Part of a small language model's weights.
Size: MLP 384 tanh GELU, vocabulary 8192, 2.18M parameters.
Training: a variant of SOAP for these matrices, 128M tokens, 2307 steps.
Each number is 500 + 25 x the weight over the matrix's rms, rounded and kept within 0 to 999. Layers, rows and columns count from 0. Numbers have three digits each.

# layer 3 attention key, 96x96, rms 0.176, rows 58-63, columns 0-95
489466532506530524539477508464503538467520529520508462517500500483496527523492535493528529498500518519529475504474521523504504485443467490512547513479511510558495434544532505515543511536492428507559481512503506469541486501476497433492475500501513502482496493493486563485480501510518517505
510485517532464520469528532507529478468493455486523591510481482478463498514507545498518513500487504513502478408467456518466525531506478511479510497514482473502515516463480526511512491532530539462504502445474486529521480504472525466509516489500488510515508508495508539534526503481500496444
528502507493504494473482453484461467468516500487567506534520521489478528487526516499565519463504558525558508471521514499497526439475477532495456501487489528463498510494535477466461503490482476465487466464479538487485463465502497490512512484529518494511471480464480516426518483461522517493
546507496460488472507479488487511494506504500510474471466479481479494524474470530525575480517466500455511468514517511430521522492478506522492453442498531503526557515511551512456552513521508510502457488479487526506442519499464470504490485520540531500487484494478521478494540475485519512509
513472506501515486455482477526493490511521500507510502510503489479495495513505496504512487486505497496494475448513504500489497474512544498510482463453473487467459481520458450529532476535551499504532495516475533555462504514537506536527520482496487492501459519551449514477522516458530519491
503519493479512472517511556490478470537496466454473519483487506513483515454567486485505451521518502487533488504468503501526496509519480475511539530463482462491494465540468487487451503490529453506509485494541536501542513525498496477497506490562501483539461512486491460479503516502516492542
# layer 3 attention query, 96x96, rms 0.185, rows 59-63, columns 0-95
519492485459508513534440477518517508467490539474500481499509494546559466521503498509544487476442485515528471493508472503533481556477492514509474524517491491527485552525514451516503493510475494481492481501532524473479510463543454486510511498472548506511475485539502535490498492500505513516
494471489453530541512477491516470479491507497478467538424455493498448538491479494453492526509476544447465469527516516504498498486479486517515513501480499474528507506483506502482555548509453505497505486480499455486533545510516496500529511495487497495534505519508481532527486509484497508567
522438493505502469501507496524501520479502568498448510505562534487482509494505499458481460501486470508520487453467495508471499498495521498520486532461467506503472459518516466508517468447537502498522527481479492518535500490514481527511528486455449507532544526507497487477535498532538570543
506506490508536529510514451466520467465505536445519484506497466498493511491472503491515556493508525522474506515468515500498519531507532487477500517526552531523493521515499512494519495537509514489511562517526487459497485517516484491533534533511473507516503515495504533521531455508503470539
534479481484514547552485537508527553545484514495479502503521518505499494490493517488538507545508503520455466508545518507453495478495468591496510526499545494505485510499518499511517486447521509491528516516458576506493489549533469525514480512465491528450494478473480539518511551487507484522
# layer 3 attention value, 96x96, rms 0.223, rows 32-60, columns 0-95
481497488504474519522510539542496502502506505499494504531504487479474506510463502460479510462499512530521488501512480458492523499478452483541514502480476477508491498496501559514506508499532513523465515511504528454487482502489474507504535495481491464489495481483525468512474533479531487492
493473495524478472496469527504521480493492511483532508511507471504486473492516514512491526526498480467490481530516485494434529461447536513538511521539531477531483481469519488466511484521561493519513545454511455511503494494525466469504486462492521497514500488518481463506465418510492501527
489495462490512492460474536497508497512527498477473496494507460509463498512503475489489475509513530476507490499491473487506541537475511506477487523519467500522479485481504490507488515531495482469513474506516525512520494498513568499499553494548530531512493456487517496501486496489494461496
510480515480496498508507469517480537488487495477514494506486466507476478464481502505464484498513479529502457514512499509486508528511484518512500456486509503490531533520510484513485483527539502510508520508470539494472465517530501491501495513499531520495469498525505516506491451550455568462
482510527502469504475488528513532519469525511502532489489534532523525483516460513483528531459513497501474489471495484489502504539513477465483485451498486505451459493479510503495502486504508532490479475516515486513512459524515488502483506514455503499500486496533502503465467486503515465464
479518512493493527476494463479507531509466443497516503500507503487496527534464472491456472476507528481513489495503498460492490510503488527444472496526506511515522516479480501530517480475484441516524522490510511513508456471518478536472501513513495497525512525507553523465509533476489489490
523518539490469506503487514456485500476494531512528512460473513501448451505476549503503508524521482513426493504522526553473510485500503512515492510455518520500506528518487509476495516509537514493469482516550483505506504543510453467486529572515508517515495459501480477528471447511529470484
486538460475491512478498517482481478470478472476508511506487480490499495531501504498508518506475499523473495498532487503476505523516487504475515473560510450514507493474494528492515465504557481515490519476518510497501470529552483505524456464494551504495503501510514490484493492534464524519
474484521480470524511478493514492544517464486457494494522496462513490504527521518467554450520490514494496545521496486533512503492474487463486536496523555473552495473501503491566501529499503480510535494490504454517498522509514482478498503508564518538523520518503519489500534494486482516475
490546509507524518470521516462458499502499526484514487511529499468496505517508505488537534467498498434445486494501446495475493479482526499521480488475488515475492505478497537493511506487471516480504520512477507485524521520496492498500514511472489495512481479504507483513500504492494500506
504490476512499499472491521470480548478493517536469512495510485464509504466521501478534530494511492499502444497478526492502495533445511513517499523471518498426517504507512523496456530460449547449526499535485490546476573511476503496506544475484530485489517468530509505482492521510496535466
494465468491505485496494503482474518490490505493509536520512476504493474508541516497491518467464466485495494522499463474520572477516508544518505525472527486502527500470467506479467495498507507493525522487495496490503486492523487523515521506524465475500542476505514536453524501524473486495
475490482504495497493536500493452510493532518487507502502503454495506509489509486493526522505486508452493512488522522447495495503491529519525504532526516479519487486485530474475491491496489450463502511494516489414517519503489520519496491519537504505482510491457439498495528492451501477504
486551499474445535462497510511499502507487471478494510433493475520514468507487477512496469500507524496498507502476516510509532479527441513507477521522487521515492486513510508503488468523457511506527495513557482498530500506479526493498513465499503551505514548530484518452499504485505483510
507476438506504510494516498491514514459497507503483512525480497469499535492477468473478511468518492484479469549477504472465544503510502507515504491482467495454515465524523520518513464463458506486491473522447484512503532551489504516491479472446500479532512507508477490474489487454521511542
467486489499484503491480441458500523476495528499473486483505510508498529419560511490495477478494476520494481519494491462476520501503500528557540474470525476505520505512463513546561544505518492522483535523511481526505496526476510467501517519479492522523456490492525516479493469510508510464
525507495497517473528521449518495517523506538462490490496520466462487486493516523494506541506510480504522435538519528506498436515527472490491503513489497487497498500494504548490495481488500511510488518512476513518485523476497487485487466491499478499509512501480489472494515508556463503473
503501488523507507505492494463494514529478497506532497479493507524486503493471506503502486491476480469494457499479504509491532512531521484503484482478482486494476491505508494481532502499531543521476527475482490514484536493496475466500506499485497482492540484498461515500492505493502522495
503471504509503503518499465505511481516511499484494490523508516553500521523536504476510505471471471507481536475469467502481479499494501482520495504476530478513557517496477529499506501533495501475466513487513486494505502537521497512519461497521532516496478531517539513452478521521493517468
494515493500491484457517516473505539504490450463488490498538478470532482490486453494520497472490518489483509447493541466484519489522520475502551486537504548509497476465517495469494539465483492471512539468482488515490524507486478516506496469464487517532501518508521484490529554459497547518
488508492512520493511478539493465484533519510514514483493490555552539489496421483490488520497531511501494511484473501490531523499490514509509465486493479527537488501512508456515510495476511505491507477500491474508487484537475500489481512485498507461455506502468510519514527501494529497511
509510489523495508488549528520529513517512519474516511487504533505483498478466530507458507492490483513488472525508512492537484499488517495524530513513430512500485496516540529498515480492502501492479509474494507463512492473509480495521502477481481499474441481480442479501531538473525543510
487536481484510511489458541511486532556463493470505451512521501512529477531490506507520545507479537484479462533513534517518465486501482510524513506496508491477479494485503502521523472554478486528496503490490464523547531487543458470532506537496507523482525497459511488441432511531460507478
464493487479495488498458536565469488493469511513528479498514473526503477467520470545558500466502503519522542469477449488501531516534498479504508492482525496506517476484506539491494506569514473539511499454540502487491490501528508461484455475537506498493504476534486500498475524505498485531
523476555476509497479501481500514486469520512533503487507522491508498487489438538498487482467486514510473497529464471457483476514521509502471511500484490539496492499492512475522453494484495500504489545517539516479525494511476504560509476485470509507508501500459515505470520536445490497499
513501494490521459539501443503490492494526494514515503504496466467509458520476486482532497467518495513484502540510508491527481509489506536473504490523532468489494540519489515501488515489493494472507444497547514507481499540531522499434520493534561486484481505490533515477498482509485510539
524487509491469535559485563495472493521542520520472519527546520464543451505519531509483503442523482502499485515463504507506522455502488491569523527473421501497527500474473546499485479450470537469502474524511482478505524509513507529520487480535478435493480507485522489508527521514525497507
491481462499526498498450516474487497548530497502435504513512518487508496469512468447476518478488522470481514514475499525493544487475497477543538467512482512531487519506508456500490501472517501498492527504500464486491541523527523536541495550492501475467478480464516471521522473482458502489
540499525502523449510548483495466527464466480447506462504524490485520491511525524503509471494509505503493522484527504499459489496463512520495515480527508476517491477516493447569469483534517461456499495512482489484494525544515536465507520511531513511524507484472507519486486501511493524481
# layer 3 attention output (transposed), 96x96, rms 0.202, rows 32-59, columns 0-95
497472459530488498463506495523544503513503478534488513535523511520522480513495504493490504504463493501528530462443482510504460519473470473489508501491506484486495527498512467487465538495435468482485492493564498518502504516519488450493523485521494529524541500488487514521511531530475508485
531510548492530562484482447505543505534515522470477465536506501479497507472476472566459505445477487529523484485497478461541471507527530530451493559493531489478545532499461502535503510454544509501499479522470508452504518504437507482521510513513548489488491496501502519503529484494521489509
549505508473508500493484502515526515496479508537508503548475496515505554471498457521519470531492482498479483517456493507522491491496512479506531482512478495494489496485489480504486507518539516517479496478513475491500456502480482490484497504508483496461513494506526515528514506521539488475
487508508477475546502471504444531484547481496466512502493516496547504527507475514474494538476501502506493485495490490501502472489504484494503511478483482529539491540486467491520522482519427517513478537481510467494501504499510506497500467478509535520493514483500515458498518506540491483481
514467490452502505499516498500483486516505466485516501468502491492487511503560504515474543524549513486515512498527460470476523465518490469458508474574507485520512513502524484511497506519516500489501530487518531535509490473470467480501489497522491481521512499506497516468448497511497502493
523513446527526455493460485523506515512502519498460533489517512518549504519513532498537479510526488479536472479495517512497505531485488501527499517471470489510505526528544515497498477496487544531471504511530518479472479500507511489530463517479528504528525499536529500518530534486458502520
496520528464524477505512504506461502518512506479492464491498484526488548457490441459506547480484454489517498529499502489464480472573533462527508496507522503480546480492456526534495500474473495480482545531457469525463501445513524476515487499499510493509530539486504543481536514550506523479
506510549521501508476475483492518478476523502473508520502495532517470522507542493484450489492485499522493473487477523503505508475511528511475533494472489498508507548516513493513473492501474530518525506506505489502493485514475504495522513494529505529489487482520508439515503500457508523511
512525517459521456453505495473513515478519457479521518462489484467503510480467539503518509492516494508490492514484507511519481510486556529512499463533487442489517532537474500467496470484530483515458526519500519462503513537502491492510477509488526521453500499453502514509506464478495498533
502510499512496521489497537505499465460527518561507549485514484496490474520544489492493490486522522554534497530502480477505516486510502484517499516513499506499516478502480514511500481508528472507455502512496482530487480487495450476493500494487477499502518514500522526495518477520501503456
487471482447477501515515468527484499497499500466524524486544506528444519516535464525471502516491532533513502549501484531496516524492495450472452472538489496536483485492468502498516460518515442532505473504487474480530443522511457492488506535504463475523482501427458495495506521525540480517
496517484490489504461516503486519493526496476527493477519533498513464499499501461493475496486538459523558478480495531526510506526533526521494488502482472509518459497490490496491531502512465503526491471499442521482516492470498508510498503516482528490533470507507519441509513485495483535512
508520491536475454471480524471530478500497530495505505557486515501495467484504479505508488476500481556528491517530496544518463505506470506507497508459510489507480480505483494474495493461514473482493502507496524483489492472493471515509482520506478503465499504521492512485454450506506519456
488448503510509458504486547465497506520520463515487507510508509536493534483531536508545478527547469484507476584505492521476487475498533505461527494517470455525501516488524509517464513475527486506478496470477530503474453483500497499470445494497499527436483489476505482525532472490501499493
493506486528501502481519524507518530548543508486544545505483533510496519522540455547467485490496527526531496515525499489517503542486474482483514525477514536499466476525513499476477521509508481500479469471479485498520418490472526506511507477503503530510508463475474492521489535507479489485
544502477501474538514514488473491499526519497516464482529518486520484488527451489538514529490506489510488484518517511505508504490483512499472477502497524456488503543501504504452490445425483528515469539501500453483527469494498414476473486480473519535567566526496470490496491523524496471507
482493505530510503462505510528451485463488453482525512464500504505445494520465511520500471472512545523486534464490485495506499471515483466508492516472531475527464504481492480510500512515494482522496493495501472516505516510533492507513499524462531516498481506518494500504473520496518487513
487500538493528493492501485526483506502510477503503498512515501488477499524507486459473526486537484513472485478480481456511493515499480521453465519539480485495501509471524522491499507451480495493504476502483480513526478492505515485460520495507474513499531479458495489489487509471488522508
481516489508506495482533490481489496523514514510512491507480484474485481467493510560468538515534488495496516501474564521513546492490514526476500477500487516495484495541492502534496473510451508515506481505502519539471503512472475494541508467519480520479508527495542468515501495477487504502
430485478511461483500491472526475504480520534514500558488528526498525531531548528493489489487563528506521506535466476510520507512520488520495495493479463469502504517523466542488495469490518492497507505488452532508520499530495477507468504559513530482460485486513486516526466485476487452511
522528511491487463543487496478491498501486502512536472533498482498521508513524469475503520529488478502493491499502477453495483524482482508511490508540502518486523515484575506505484521495514491486516509510517522489491520544480472465509502508489489469524492494494501509486501518479469522496
516499494524507479481521534481489494503509547552509539532525486513535519559477518467512531491490555496498521483506475472494515513493478508453527502462523475491509476516504473494499498507522474507542463539540510534490506507505514516487534507518523516497540493519498514501476471513487523457
499477495494510510525510501503501518420498549477555475506477502525469483516523506500529485501510516532473475511514468482487496532493506538493481502524511414570499529542488448554506535488483530477493471523496531486462497503541502485487511488466514537511496479483509519495507510479513509559
487498553469497520486474440471545502500501483497477464527471510517516489515502509506495466509534507528520515535467526504519459465473527504502545472480453497550520547514554503472505541472522516495485497518499455502494553534484512465468503495530493496496496521477487504491511483465526537513
516534479495470556455488522527472515506457522497535547481514507517528509509508457538500563529520519492494515512520492531504505464512491491577536497517501477515518514493534522472464512487468510476478469499515501521509522454476460495525471505506518464434489506535511479492482468499484506494
513494480507480496513491491488512508528484523413492490481477485520479513485470490525472480540493517509518516492520496519492509486531534467517535464521482538496526498505537447498480482520478492532516511522484502478471526524509472521529526488488512512517479522516483506515527506452523494487
489500508488512478460561520475514482463483484531523474522530498490499515526464516498474500538464516472610515501481506490481521557514533469491517483500519539504458500508531527496546530527500431504500491477497513557497511468462490506482533523517497520526499490512523543512513482505496508491
510511469507467516485517527489522501473467538491553513532493503471480486495514475460494483518484468530507478504503526474524486523502523555502485516520506502490505507533505537501513488530500476489479517463522493511496495491486460490504514523503508537520485486511465539503496542518491495509